config.yaml
n_kv_head: 1
norm: "rmsnorm"
qk_norm: false
bias: "none"
init: "normal"
init_std_qkv: 0.0339
lr_mult_o: 0.851
beta1: 0.95
decay_shape: "linear"
seq_len: 1024
doc_mask: true
train_tokens: 217500000
steps: 6638
dataset: "wikipedia_en"
Each number is 128 + 32 x the weight over its row's rms, rounded and kept within 0 to 255. Layers, rows and columns count from 0. Numbers have three digits each. The size before them is the row's rms in percent of the matrix's.

# layer 6 attention query, 128x160, rms 0.109, rows 30-58,93-122, columns 0-159
094:104109138129146120134117162112143126083209131113107064063145151114167161114145139115186102113090139090137122155137136161129099132121083093103075130162185071050109111116169127114170145141054115112142074035112110120146117144095155090129092159071112154095082135135153158136101155090107121079153136105140158108126099077122164121095122151118126137170112094189084158052118140136169166116105215117086124162100133104109084075123155160113133129119146137152144078109111107112110072114071187
115:122184121165163195169094165133084111111099064084138111180161087157105187139167157126126129110095121147144104147108107129125164118142166130091132127191190141154190109148083110131188148098147114146075165135113104103059088080118113151106156167051110081135166109154107091133115124133075092066095141099110167123123134191108164115113139180104165115107113141101082067090111133121098140161143118103144107076154147181178097128134131116093128175055105165114085142099131064124133114162141146
087:170068108180115142154117154135113120151123138108088147056115110084143138114134143103115135150187111145094128129145125137136094117125096111140134132154048160194126083156083176176093106126119214133087093092141160154120075095136132132127123155113126146104181148127144118170147167110137213098168178091153115168081185073100128106102085168079174111065135149136132144122128164159172136118124090151104101140146173134150140103160140116109103079195115115097160083191129054121104107178188142
096:179122144075121094131180101137135124109205057090118124144085101106118157088125121161116116128125141137141180108134157120146172079045129156092116105095201162104123181103114073123131154207140135100143184145147097130184099103118092175092167131122172138130103080086151156131150113117096201141107053111177120130142175087165118135147189099182175154157147157097098109117128124107118093155125148163107168110150090096144117072152092086123190102116133099153157155105163125125146076136164113
092:150136109170121112059111186154172093077126136086124135040117143092089138133117130085141090130132126183107158139179176111169107141169124159126161136117071127182060043136157207118153137106156124178115142196162148126141118097112097111123108220116091142127160138110161119136121119095117104149147122137114134191151167081110075141165128174059193047139135142132098177108140167114162160129105146146143122113141109106121146087135100125108131069154089142112128108131097088123139142157182117
082:093185160079143112059104115097117128168135111159089148052099136132201087109117143143137137100160166131196069098088193080135167134181157088127087174112168104117146165119121111092094180098180120132155133109067108085135133150168086119133120169153161074146125141096110134182081140112158120117134153151136123080126077182130146109126149064143071122085160094134101135141137158084164154074169099164189080110117130120097134139109105145144088186146113153156158152150092152140130152091078121
092:114149169123121140137149153058042144174097163151118157125104134147156114151136097160148128137128161124121156098176176122105165066157128094107185057079172108107088180131127130073118138124090075159156178124100166136170127204178085143179112130166144154126147116189141139152129142127138096153190096160161141148112149202071141126097122105151080166173143062151165159155146120092158088110140146106129125158123069138103088121115194122098137177168125111062157098116121142107099093144135117
094:086163116093151122204058130083124115129113153143111132138113115100107148133125093078078145141140097134115115151178098116127129152130142102139120159163073143174171057075123124165150111150181164092106190071158125166116154164093139151155151095111132073189128144124113108169094081190123165166091180103109128089116146141142168174166060111084127119095112153148143096181143085171140111057174083138062114128203157152136122147094139099118119178103129157159072136146166092120127150086128132
090:109109136119160156140109158182103119103195123133103128101135184122124100140082122091128116108199092112106136168117103173114141139108101076094122100128037129101083093141188169115123141137096088139111156081110126182122137087127114131094139125088127137090168095060152157092157162100061128090110100218080123138149088135123135084139092128128153113152131113082109128111091100114147127182142127169059125095107121158097211160113129155144110106210068123159187076106145146148181138167130106
081:125135087107152138149132129182087152106160142148136103146129181145077103154110180100193127120127113112154150136135080190151101171164106166096101132123089089111095146150151135164076133042159144130135150086168170147117109136132128109106125136079142130103119119111141075134126136165112075106161190096105149144152138071130160135083200207156183139139109169070097116109109155060152124209078175084086125162125115114081168142156160141150118123105155065167094125141097155120159197084123125
089:166109198130154076150066165116055142133118150075086110108144132162107130165079191119155167078113024134158109101158070193122096174119157166105157119159072057139180086154136128095102143161172117164114129209137130101115114129167126137120163152163126150108120102191105126136164134144180117205130129155078139163156132151144157128092152145145120127112112102162138137080099143088089044085108137102164089095125135142121145147123150137112179163147130115126117161119121149163162110140111139
091:144131083191136147093188134121088104184127094134159152089110143076105108158145138140156113033176121133090114143174080127189123166136161133132112106135177137070139136169130171077051117177181127118069129142108131158114066090115109156154220128102151164125105102093117118144091154107102111126146138130137194124127122164134063132142112107144104074166113114163132099195126155109103166101094133171145155069117103129140193091118101121085163113132166169145114128192094102136133168117154113
085:161111131123165071098162134151162155138141110106199178119171148152156162115142119181119106113181150131081128128116132100160128147135083145142205125161178140134149131171122145154108157123096095097146056086097104155132066180136147147129113156097125175146174086128163173156117124162109178079057240117141102135128145079180083145158182170158115159178117114093138128133123058148112129179161095137098110120138185080099112126110136100103072149097138162120142107175139079170111113135113107
094:173174203102114099105135128110108139178112094088121127081126133115106153110065158188177158114120149136148138148141184113138116072176123132074151107141121171141108170097137091126191145123234116139170126173082095129111102108108152194147155067186141120110142169111121129117106131057140073136143168162154104070060133156149103131080129157173080116136114061060088148146125158121159097154134137137141119072158153101137158121146095129147185129128075173136153112147132167168112125130109112
095:137142057068146117151126113113105106149108155147077140131126181127117101126080138133131145142106140098212148086146091114112151128165092111159117092171155187112126156065086141117107109181101127141121125078144107137124182180089139081159180084100146128159066113122106126153138133100157127130098120104153129086167167067113129094094131115156172108165123135096162085167121128055168138107112100164067127117165130167097113184103168162104120098198077185115128165152090110079131069153172199
081:122117149130127103167149107161131147126153093187102138147104145058159130091119113236136223140120131094179094043128064118143172144163121138112132098100168106155114086111149126083158114148141141088105149118115091155122090093074120126219141138099099111162127164109112119104087117165134134188096145108122145092068118128095097177106103101106076128112097108198098117150104135173111117118104125136117073162110109095145108131106153098106092148159124075134066140184154156116075162103078099
093:141134114112168114056098135113155126119077150123145083138150124131077153110129122137121227068107159142171135093129111163146151080117188106094133121098081102128134140136090061130083163116100148121165159106144171147125122188093108160117068164130115070119127128113112083136062138109115111136092173141115147142147178078155173097132131159036066089144126095132170133126134158100164084114167181176111066098089066131181096126078106143150105134130154048152117123109136089164152139141127142
087:139136075151160080100150026202056110159189107091087141156098143129158149153076075167145109131125113110080124115141112074125147152129140109146129085152152083063169118134096129138158087095155111129199119153136116111119145134212105138134124145100091136117126130110148055127109175115128036194174127155118134148078091111102114137133110143056085153081126061137097138105120153078116108134085089119127130156097143118114131103129146149097122154155166150116133107153132103103134138101075062
099:101088196088139173109151173125067148182138183084114088129130161094130139110088129158161142138102061100136167101118172136130105102076109165075185126054120158093102109113206108151139162159167103113103093129134084129113136133120189121111106078077183140120100147097101187120092166107090140139156104111139146156120100094043068144182087109124103130130127129138125142136150110064107176121105162110077139122142121136081144119174117118143079124116125136132147103120186083088145170104066089
099:064160145139114149094031074101171070152149120133121144154112138125128162119154167165093130108080167129165148121125139133136150159126149104175141157078153114114141094104107099084124137095144193114145082116116145193128162134159142143115121095149167053112135186109182124150091117164114122184106143133125152120121113180129130145104123081143109110110142092037090183096125116085171129122103153081108150118067154158143000107148143123121099142097179100105133213120109132150117116124139158
107:096109143141117109097026142157104140108136182118109132130186072159125143119089109140117161164126115178115165190165150102163141143129135100114228085143107126102089113162101191094085100117100105115169134125164182111132158122098125170140105144134118130125137197128152128114125080096087133051098098160063099155108173215084124142114153146137120141233148093091128141104138181125152118131118149137110100116079093115125093161135125112125153137129081105163169085159095137137161160176122085
099:091084089114139177101164114131145129200117088134167097150107154111132167173091128102117125118106189146055149131191108128167128134186120132120096143185139080130149172165191142092119107090105125112117103092113167186104131133081137196206170062156121138178127137090164104123108130130113141200124138083123107068155112208148101103059159079110071099095124119137129107164128125146139125138112107166146082159128095112197084072106112099112143144166142171129142150174120145138148120146123143
113:182126138134120169126110190116065076114146148154134123052110110186102152128124157120116101157146112170103100117119087148143090130080123107191046121115108161174104134115125097127144099107097141155070132143115114193100122139146168072190113120105122180167103144163083168166138119093087130176129096125142112155193148103105109116128091097146080133134125129111134200170115108135068154151148137181119119079124064192122150137119095128154159089093124139060142089126054102193149132167169133
091:151160130081139104153189130103108171143087130103160172063120097116156144112078142096169084168182183172115168127174141135123147124095142121122146170079161130082155121139150163110105103172069164088103167117106091088151118144126131163128127170213115145159160173152157152140139149159110158138081146078180115145124054135146131133081125147168128133123103171176131110163081079109116107110153073113138070138058083114150090105135160149166035112166143144092117186178142157138137142113106139
101:139110128117154143183152136164094159136113094096119126184129184145098106150160141108099170163163100149122182063188180130124121081112130065108164144128136144132120163127146090082119171110071078133127138199135093133134137101127127158138122115113103101096097073165080076156220113135099102163115174148140139148125158132132131122120151155169147142103061083133134078144123151043123137064115136106163147151144157089103223082084149159135099150136111141133130093074132112093122155179160196
093:194192099115158179147097117073140165123140144150175102124166118121138164172094101118123140144121129087153132184107072114134168122091132133137158151124106193084186159060103095123154142098085151168146181120173136127123118113149086161128117118155155091178148148123148103085106126156127170108139095207210126128174120178088121150092079120152100154133152086204093123119104113086181149122144167087114143146120156121135178132110161090189182154095156132139106121134130072179121112052112116
090:120086113157127195137136111126146129137136142152163095155125105202102119062084136105107152152145162163125132098164110113117119134077169138173137169125053135193105054158119137149103123105169159139081144112151104110213130105127149130161100113125092134087165121162104173136146123144088141177128132093076165111178104132128080111142118072186163120159089078174146136087099140195102144162058065130110096155109069182086078137104154097083128079117104083137135164117156113151173138101130147
097:194125183103120125099186190219129122186176188096153176125105128097133171060116119091130119185159164138092101133123106113157117040150110098166161090086132185136106094061104108099106097114189149112118094146142118121144133111143085144148089165121106140132175091147142142054122079132145195097122144142130110206133107111061147118149135115144147127131112150105126096158091115149156114098139173142171139106126138079100152162130146143106160114124136122149093156144170144140083071177131080
107:095122125131105114121120146179110137136152117146163155184130122098151109130106203130120148173158050177127172121139175173109136068116119137086147152116111178115142123126198115174131148087101091099176154170092154113110116104138107154185132107200144090119086141140129081142175123141072172166089084194089127164137110145059144151149135116172155117150103160098189064083166086089080095162076138073161086109146052152151173178125110148126138115108110129145111151115115130143134126159154086
106:114112186118110166096138132111170088106079112153139121144092134148167084181255144126124137088115092103109094090191074096135096130111084133100110122120127125078052167123175116064127116101111133098139068082153157118154160105159102153120114096120109138152096156168162134153137127167130109170095115157088131121107117121132096102124070139129121154100094130146110152108177115186083102133144129153143117128155016140162123146127076076122120108144086132099122140127096140160124104204082106
110:087132112080095096104146102120175128131211123129132147153161108151063175127120114108148142124132063120168144143068105167112142124085143127130137131150154096115157134144101144108157093091137108111098148150149184081165178138121049094145092131166190102148173117084106145137088121131177193111141143129053169205156111138161128152115087092118149137131210143120124142142152107160151192101121134099156147112134135104158173114157148064163150159175185168132113120174106112066139135123037139
092:072103125101103129089125132122138162103119110132186184182171149173051131104156110147115114203099172177104099121130147125051144131114171070103125120151114193139109126160144115129100174066122166092146101115133158132128091177169139129117159129118148097146087081145171171149169153177121209093144176169090124138145137063169107176145052078168142134124094135126118088141122192069124131154113101129121149133165142140133170133117132104173189085126136152139111162150138148093119113184139081
099:180143122144129105218095187130091070100126139201186149118142095121133102150110165126116187102153119109129176081105083153138117145162166144101122160153122128113120182174073101123126126081115162153147118135125179126126139103088110118129119079121114185091190080141177176157167034172141177113140177092159141105165151120069151140135129168137174133165164117075093101081121130120102102180098114144125182108126176154133111166117123072158102133158179133147139129171147163149090098109144168
110:147075146172122074098201180131188152168180166138120131116099129133120164082113142145086074131143135157135137136132177094156157106128105188142116068090099093093078035124153136124102154095130153115122190225115092127116138103095180139113060211098138131131192165118107142177165152120114121166126114131162124129090137131151109103141122143117136098106158118151133160143151151137184184096137138101160092087144199088088158099140123102119119099114134118085168154116150113069138116140178100
106:125158138178163163081147171164088108142109116110136134101119141139136136064109145110153144094126131099143112154130186108133134147107085128077148115069119108117159098161143168174124156113186161108143081135188105106100114086168073127093104186171166105117189158155157131148124128082109123185134140116126105159142171041155141182109096103162070071098161137197136172099137214156150162142102122126129113119197132179065128120134107137167146090142134071071137154123143100090136143179086110
083:146215204085091093128109164101131164129089157106174086106100126119100125133095086055143137091106146143128127137203137107101202132123181131158072124127173097125154101096176126119128112153127090101167159148092137119137152087094085081147103117137138143183135151101160142151177189204098084166106160135085093083112109133107092183171151105173136196158149173160158137166140172150122111070142120143131142119175114128137060096091133157152115161130095162167098154101124112125161110142143110
106:125128187180150145091128107176139188120195119061099122162110117097115073093095115139146120106175125090185144148130175123127102147123152119141108108088136188100129122156125109145060101092139131071148089174089138116175084155139103136128097113153104111178129109126165173107112192148147122143165167150163053113122133218121114175121141117116134158126074167066100101161106133133140193092139149125130140146076113146184078103108065112131146107163164087098192122130160067104153119138151082
106:094160106062135219124152118097130075127137159164120119162166090089138132084134112166115166144120192162115130096126105107120169173159076101123188166152107130139179191045112108183152081121141132095126161139138111125116164101120104125150132121124126109103109179137140122171167034177115109133096142105125123161152116096107099151102109162143168108190133107095121122117158141062105127135092104155114214188140129158124142161114185082146131152107119190150134208126097170147115147090142171
099:076147150120155166087100137182135158108155149108048169154071113142120089128124161114153081118122133160092108163108189115079115100097133154176102083092105144129083120126152149138121101110147104136114140155156093097119162139193058170154076149171150136125191097094173144107146141124173159135194182154096107197222125084156153121106170177161155139123093090139126136125102143144116168121136162089092098139081186120111145133169077178109142152116149122152129179157107186137158119097136078
104:154147134134115147179092134158078124094101098089073103168091157139076199085124150108129106104140110146088127123152161105113117179139102115127075140154140157175145091140154128157078123074112113111077191089110166158200193157165166118107130074126104158157121139148139154123124125172146110090111120111090106167209144130159116147138141124048155104165096126081176178110131089142133171170130102173233122125143168125126145135080099132094135067133117113166154078119116106118179130166174140
102:100084127110133114145148122121094139198136152112133109079165151030093134130077123149129112144130109149112073121100107138181196150123102143135095085056143093075107123058128095140108133116125121104115134142208107080134100133124124178117081139143122112136151079095127138127101115100123082104192151106081189148117158112118101165112101094136102072145154091183141109111075105153127153112148128175092182095129204170105093140156076152147085169146144183116172126110084149071165162167108102
115:153118204163120117158109098110150094128175121146154101194096099093101064132076160097159124150113132170063189107148122143160145125141132092124202096124136045094127196101091126149098142137087152063188143152119124117121113145094113133201146115174145154119128159055097212163111098141091083175150141109100123113139067114101164099131107081166105145163129179213129138121134120167165151141127168107146169134102133097123088140152149106104183088128139148110137117116096146122147174131113132
111:184170143179093136079152124106153121136154126102118125106116098138141170161161146138201150095111158156157146158144105102147109118156134111132164118150164115132117145143111189063012178158183093144172117184084103048192099140081137110073092169090158111108102144149096213117136140150122138184137084150116122143090095141152089128118122099186112099151130141153112113114106188107145145146104175129151096144165116122101070152130152097144164150158119141124133170121162128204121169081087119
110:100151135138127110154123150096088164138132153134092105107105132106088127100130061128091086066150136136096090169176147156124129071113171175024106085156137146162087110087155136100082140114102141170137113139158130098119095104088119155120120209101097100144128133044110119122115106075132159086159148125151145111114101092126118096091205196198125140128081131105139135135199121144191124185152153188159115098133115107069154072106149113093152124086064129112116105135160108128132084098105129
113:126125074110052081124064175135077129061128111195144127079099143038191132156094125122112129141165095153196100125100088113123123113170125130176163115095125137142143144123136174137092148106138113138163128047120119187140091146130117116115132125109181149148096166116107170177097094073106176183140116089187088157147135158156083110079114076148107112131125134147147125148120092126177113146162193108103100171087099138105123108159140113101200127081108146108059127149163134126131103076125126
098:132174128160140122118145175200131126207166099101114166143137143093149131138122154132084171140142083100118108111108138147161137134174106104142124133195191097140120157072093113099147110152096166197126071100134086101103109116093117083149125081211131082167148190135154110090167114101156168159124194132141163143157145078126123140107180083146126077119071162101137100133141068139123090122149058097114157148152128147188138122151110110113108057125129111107165131144114072140113125088046166
103:166098175165094111110033129142111109163108159110075120045119136135115136074146100107233096105160156123059146103109119091133085149149160113116105115115162180109071115187146110140083138148061143119141127052123151142097135140121177125093099183123109138168152140150127132141151167153181135076136096098191136081148174146094196137164134155088159141148160200103140096121152128103096110139077121185104135077121151120127108152120165128131072108159107111131112087100123112136157113120132095
112:088141176126133075127111231129100159139114180104080063110070140114162087156118169088167131143093108156110165172150112154109189161185155148156174109122138145111133105141104154127168158138221103109121129154148145086135095170115076112131148128101147136153117165152160058054170149128143094075096078102154127106132147133086137132155170178139138117112152113133085148132142147105142144106146103090131081080178172155146081106090131130063078078132122161125092146139146058120132096124161101
097:227163130158141098129113087121091158095157111104113135086137137089126148152122146131113084132142142164096129113131123102114146091156059124114096083139123092070158120178109119074164101115094076151067075129049123135129119101166136083123126170124162060197149132104136148137110180101143165162151174099175082182058135157127129156136086082136072122074127123108157129099136149150154167187138128105169089067094070145167116126178131143108131164163156166081148116140101100119153083154121102
105:059087109125151125139099157126117137128125178162106138071117209168170119129151137104150105162130179108106136184143140125115172198113127147104101121107177064171165125113100095120070104086130112115131119150183130149118095153098148149109160153103105111154153158196110125146123161107076131142109087090132142119146145112066137076100152104137105145126165195117159161099129073166142120157117095151208141095123139119155078131065196053147090083124039100091148112076139122109092114155147135
100:083205151185176128113152154140081130141145081124114156093072173153101124090113151195167162061121072164121090098145103127109127096159129110104134136109145119106123152166081137111066105085123102127128147123151148160163118143159126121091193132114151070084106143125203142102170119121179175137070161179100146139124142140129141145065131111104121135158163144148146169190099147109176068146105112095105067133149102101176100100128122134162105170071094147075128137060139097076123144140181106
107:180123112081172150142092096153141105088151150131169142108133070139170132140143124111078154073116159130203155163120151207111147189059101138106161125084129088079143137083107104112157096117175061099110129182124126155087130108160125112139149113088132089149120136180118124126095175116145201127117188147116134115172113101095115151103170125145151109091132091094129106084106222135169115132059156173087132129138170131139086095128170139111054101149115134145128128078078116180132179108140152
099:161157159103157121128137126131149133104082191178179141157213101075127143121138131162094174128200152123073114125170148079157138130134080070070185108141104126125126137143169137141136177153082096104106175146089138147107172109142080133131093134108143128136141126102136126082160097105136152118043101111142093095125153138100104178113106171195142111155133206167192146173089177084119134161074137185130108152164162144190156131109149112107161107121084078119153107103121145157151132127177177
107:137146177078158080163084078134179077155129154121120136120082140137086080167012150118129144163138141121155121135157153135143136143142105132115110125094085130156135118139119097122069113115146166125105116146179144096153084055131101102173121110149107105116138135054123087091118113153137117105108082157130120078187107152091151104099142118124111090154113163091101091093150124025129162158127108155105134117147102128167082139124111132196102110149221109182133125111145104127082047185094108
100:122157108159142119164132146174143129125194147159119136180042058100192173105150075175138164145045136151143109146112151114124111102201159095093187171139176129109139087147092098120111096151107158152090104133133160149134122121164086167145092089114141111163149149148085097070129130151119141135118077130138124161123155159127143139110104144135130139143155135116075133161123129124162154096170144144195137108119115101167125088169086227133138086169092229094122100094148131091128185138110088
103:178127176128142120109104083155189131162144079106119157142121139116199150072118145110150128117154096094153131192065106116162135098169099103127080143141178114091146112123152147113068113139123133167157131096174076144129141090162158113130178102114077120117125124077141161107125145057143095087059114174194110136093105105128179150144150159160161148158149153173107133165118087172132088101119144133158140141096145161073166144193059104097180148081133144071205128132128185111162121156090107
110:104136100096190150139128132137154121146144077145202108169133116087130148152161142150116113167135112118122147085134102112094167107125147133115120163145103125064105094077097160169064163128179154083125134069095105087059156114162135096173110180165111123130037136128093080170173123103146106093075110097155191147125090090174128088102152171144104146116105117106095104142124116108115095175158155148151161144115095165214182113101152181099140172100122121122155113125133157109073147131097040
109:141116202069140148091175147118116132061113118162097152126139077146091170136139158163117118111170101077100111151162092141151099153114146163135155081141122139115172155203119130157058121129110175116166181084146137160106120150105192159141125202172157125142182145127079142127153134130175146045131202167143064137146125150091187107124126157185117124086187149114128089142159090124137120135103115125111131149182161143101138161146143168069084163091115097087164183129101144096174128120142130
109:153050098164120144100146112092105127097099154136124129112177147154123159060135148145172172140178092112098132143103129149159162085090108100155134128086097128123142128112125126094078083113192083155116170149123119174088108137159142103129061072119087134069115116098175121166130182164089059131145101133101118171114090170110210126141071145136156139140074101141122147143167094105145123143118167079151161086151105126162161085067116093155119116121061151194147165159137089198124187106126131
# layer 6 attention key, 64x160, rms 0.122, rows 29-57, columns 0-159
098:144124144136182082120117086102132185121141129124177162152179153068181171159107195129138064098137182092050141145084122087122164093139096136119125139103094137219113068098117099154167115131103093143214131157067168123102134097177088143144147158114098146156117111141137113097146115130126125095165144133070130144109184129066160121130150122147139161166179102157133163074117092102179181129153084111149138107101156099139103125103087094110117139132110121104080128139077098094129209144147098
105:143126165125077148140124099172154120112143190121177075154147119144080168128121064122128095099155122102121147159137119141084125105115157118097108109116138110096124150131115156195113149122145155116125113151122133094108125077091157123185190079113119143157130185102100114160166123187096162154169159130059110101153099133126178087163150177105052150128150083100167123165196091151128187091089099082090153149087188176107160168112123213098139127140133132065162104082127164137128163125056128
103:109120199120122121161046164105135095178106063052112099100117124112066136140110138153133140108133128122143101108158124131109116104103138130109059078150157065203123105083180189130147161154110113177110106145145140135129163066150090121198150145112139122107154146083185153100136093107116170118129133189135141176133154131065157126145079173157089067118155168074174092133097088130135102143158139101102185131198129114143149102103087115141120141117130127126133091116163097046098119139090115
089:111104099150122109164119065134183141166073088093114105140155165129171162098046112142163127132125104074127087143177133087129151116124133135143107101124146121161086123108094119109131144090161140076139175134195123129109072110116135071091167119177142153179091142069158111120165115167135105099132110188087143148138100087182133161103127087152168113046165159107109134104177066083125135154076065107081162150169122153140087062070123146090131091119104127077151127073114143115099167160124122
085:078106094121167128138067106187110135120127099155152144073148132170163146159175171160208165145129182135108100129167133172116136181145097097165137143104116111114134146076143149111063136145114122124097152139150158155141164165126115109162167115193095177123123130182152128067170137121072046107122154110112134143126065082181069104146146141200122198103182094125081205129089128138120135139136113155134121153139087131145179127145078132093176133126187156119087111163124137111156175097131122
093:176072111109119124191148140117134157189122087089103124156105129094178071128154121168062099138099107146157090115098148200140155120116099136080159142105133144131162154111115114139114141109134151110145141155125108070158145150072107083147159089166185137164131145093094086116100112138110129182136118128144142149076144156096079155152138098196121107171178175112180085172155179114159101110116061136182071147093098086100141098169132160114144191120137107116171169085142144098085148070137205
095:097111164158175127087131105226183119137104102132122151179154123146040075113150079163109110101093172095126158134150116150187084107133096109146167102121077158136146135164190132145177092139137111117124113135101128189116116141142075185114080110150131155126154085146148091113152135139158202133110051125115069108146172153105088127171094122151109190146116147116159141148156134112186132186134146096080137132079101179111109112134150080162132131182090122112201133111135164083154093115113109
093:143129123128095144096132157145098096102137133168140078106103106202082098163130114119130160100110163155151154155056148087144168089085121222085150192194092138161133145118162108111128140093130158152085106132131123124064171109128153147133156162086159106117144106101079049179113068134116093067144112100131131171073169122142203102164126146134124161156144073148169109182127206148129137148114138089156140089161129103108129145149135104103132129107174153166150088153205122107165160117115154
089:088099085182152076154151115153160095087139150121096101126146129095167134112134121135151110119080109081108112195165154134086127129108095115157139163071119086168136126151167127108141090080113128156140083048165116157071088121081156095158146211185161103157097108080092144163135141122157192105111109142104165097100097139079105170118124094166117129122101161105117084192178192141069130163111156138172141142116157159104110152075146141127129092131103132105061143115076152117119051182113132
093:072154151136128105098131122071089113077108123121120175101156084215167178134115108155133121119106095112160144097106133102169163020082094131117095132133159154106145119152096144157169073145108147133085179090118118127083125155161135143062157095153165166117156130145116153095122157119156118119213106142087051125118150130122114138177135082152120167165165170103166127179088151154101127102085149074166164135161167166099150151101064127111177105160128154125143143200182103117131132143153110
099:143100132103181100152170117077198131164131216087193136143196158141216100172161116123111136101061176101142152164129147115117090099136148127148171099196103102100104129138109115103105148086126124068124088131137172080170144143131172095126091171108087131171181109127132147114078064085125168122132082091156143161128124113130135132151131154107106148162131148093102126096193192132103092115143117154114170159068104092189140095139168156131091107073148148088140137143181100139111125136118124
107:106198116081151095099139105129090095136144112152153077090080195162076119108190118121109132155155061151139129093139110139072137109128134130127113171144153068127126060094137162205177111124134165124161038164137115128174081130141133071155122119130109186105120123138106076143144152125103083086154072104090142115102149125171117101179127071122091142110140193151163080113171181140106139105118149111158170102102101114095163176130142071126138147128098115204080161116133102135115144152137086
106:105138130129097163143129134153105140120153155105115148117066121186157068126117081109111109135156139148114134190159127120115102119107128160127105142161137154108177178090141078194189149116120154209120135064106066123077145159127165128123136143081149140098055117163117113139191175096110095083104063170077139063109135111151128132092150171157069121204114162152128172124139080067106173072140092142071109096117094111151124142110160140084094104155116085111148163152135094130098088136156085
106:126155115141111100169090092190127149077161131145095168113123167154151106167095157165084170130146083076125147102161119139139149157179142114169122110130100127138119194139127091083183114088133117150074123037125129228114125082097071187193148093138141123157166111126165115150086139086179176118180139105111129121109154160192164086137182139113141100135121154106134136103102078119146149196119144175127148112095149151166081160089134136106142168118136167076060160116123129136177121099119131
105:106105122120108179126130144064164134185170138152156163098163104142163119121138132115208174173167105119120103104120108131098115110111121138147145145135100078107175097165173125140121146173183125151120158152081124165208169158126087096106109082181112152107155140154092156102142190115168196122134117123153150064074120167112118090166067082120128120085115133140122144162057076149099123143141073137135107116153123167122193100151135111066179111102166122136120101062077166113137068130186111
104:166138132066131154138118121073107108127117117126127114135193096147150111086084054151090140178094093070171115129097099116152111189139121132059155147101126091089154128122166112095117155162116121056130153071074089125105101085146162134083107159200085101099170145089129148132112164126156098115085112131081132085115119148138171098081089171109095144169109108182164090145137138215188175155156150141187106105133131142179139143082096109105099155134126134082106092184091176111124119146117115
107:083163122142141120133172165171129085112147086116097159131176117157126185114108137153132189138147146109124126189102130136087139155158085117207165190080165108101083099161149089102140127105154138117120102155105066255134148134139179110199120097123115170101166132187112157148132105119148077124135164109104133100121137181137118135108063188206131107115094117138092109167104182166111125139123133135138149164112113175174140153100150154125167131100139157083117092100169172150120145127114159
099:140108046075154066100162202154180116172102099060173121215127141109110136145135150153112134141074044129155200097096118149144136126081140146179118104100145144153148159130096111145119157172154115136154103089098085114161142108134123168151123127135101126102128128150149071110078077075156140168071107124116124117080120102173165191129175150146101123108104118097170154110102129116155106081127103140130139097110135180104151105206111127098161101105193155117106081075131125108138181114148107
101:105151164145122166077151122130121124196202119103102151137150120071157104135166135175148121142130146118133154009103084166163168140118168144132111119086109121115092212107112086120151132099067133125160082159125112138129143150134133097134125169074173146147154111073126180169157110093088174101159112155144111102111076058101101136120148113139076158152173098145141119158180150112090158171144095168095156164136109147088137154213168136146163140165160129127169066163155095146132121150168122
096:162117112057136114087099128090135178161129172072109115088096069127152194077143141105132126170142182132096089109065157099159148170137125148133157133136175145141127132111106130165117119105169130098169112151140142157161082135121148134101132110147125137121074159065084143142109122144114123144154153153130146080117107167207115098112147102151098118198108182150101074162197112119104108097117138155145118186092084123209055162126156131148115165120122051147094163081150157073147174096079117
108:112164112110157186161142160136121188130162101143130154168173171198074103116118113133147116161080105119116125111121088125201079148163115159154184136120114109170086157133128100138100189087141140150119095138103113133173174089147103129145061165104155168045133144078124176126121107079150068167114135157146106138115130163189128101153113119073063128113087124108127092131163147055163084165109164060102099111134129092069100120114176131132108141126138062104152079110140091092132133129180138
100:190112100126171135116117170141123156085076105135135125142154165092100171181086121152118088117106159146187095108148100131149129114148084168172183142148075121147144097108114160141163109148099106144191134146093166142138136075132103141163130148160150112122148119105088152076199132067121160128122130061085085129129130049152080103165156100150136197134129155138123170168126102138055098151134115135109211147098131131165130077109146122098162115140145127154168031122127102147178137039118114
102:126101083156122179103126134158172111163119113104104127082162098192114133147065173105080137154158143120099139107102110180095126109118200090127118106148159120116113100116153086106146129079151147160115197072167174079116093151127088181155163127127171088110128134140084155120179124134143091121121144137154102051102204153230147168115131123143087142122178137171170154115114161125149117171161199069152119108084135153118140094159095104142108146157089132150133155127168175149105161101202124
104:156111144155202153132099143141176139102136121087117139087086107150146136067105108110125119144108178114116105120110058154112102119111106156105056151099132128088111146072143177149130101073187167136140193155107126124091067091127107147146121117123161093163082068152120130146099104104130144153107142123119177176124171158078134073060183109139132110140040149096148157146071158177116086115097069138115137096131066124115130078098112055161133108158151196111115137182125113137124127154155076
104:137188109151162134127159165168116173139173155148068104129128137126104093129133124076121188087168134160146110149192125128105109109109165169083174164098196183116095088088103126123197198097194130132123146095157105142122169095104154086138151174127165095109124063187114089120156099105120171151133129120123060144073060100097131136128074129110124192147148133072146108132111169151126169077124124118144133133133084118145142146179107114181114129156148147147147117115099120040160124151123191
102:101137148116097133104148197130098135105106149125105089144200140157092106175146128097129168073148148114112073120129138077156078162075140144103106066124102084109122167116183069142137162190142163131177197144124137119189135112156156115121085096129073130117127139160126116147123149147172202110146141121128135207159138077154121114140121101162084144140172144147081134112143183099148158134156121164173182170176145108079169131101068119100109158098114104190103175153187128165087134132115069
098:100123135100215147097107178129164075088102187157084125170167097146106162185146135144105137141106147179121159100136190114204137154134134241156153139125157124162149104106137121142083205156121139125094079139091166058134082122107204130110134127159113168133125062116126123181145139146130102168165139138154123077121176128163136087114166110158102104103156107138153117089064109152144147116128097147077138090123133077105145116117148143157082158134129158115126131046118121098100138120077135
108:128120107131115120052089113134126139087141163133106147177079059186078146148101123126157149094117124204098115151115141143151119088124126107107095121105132164119062143095119124122138105162089089094175134176119133138183152187124119191098109147102120135100154109201091207064139140112115123141153123112154156213160188103091098160184118154074093120144105133168179089140147092201119108144092096153073140124143088160121131195109145066157103120138127096103100137152150104109141164164103123
099:137102146167132173137112143119164099138059128128137161161150115132143126153075137136147125070089127148142149089132160045133139126130136146062108128086144129129111155145067146115131088092185192179089069105123125131133161105119067092107134147120097153139072047152145130075093184187138101157132175103134135089107150187131150130122140211118137112186124194154148098128106145116193125159163133113136119109106110141112104141114080087127210153093146073130131069151122086175153106104084093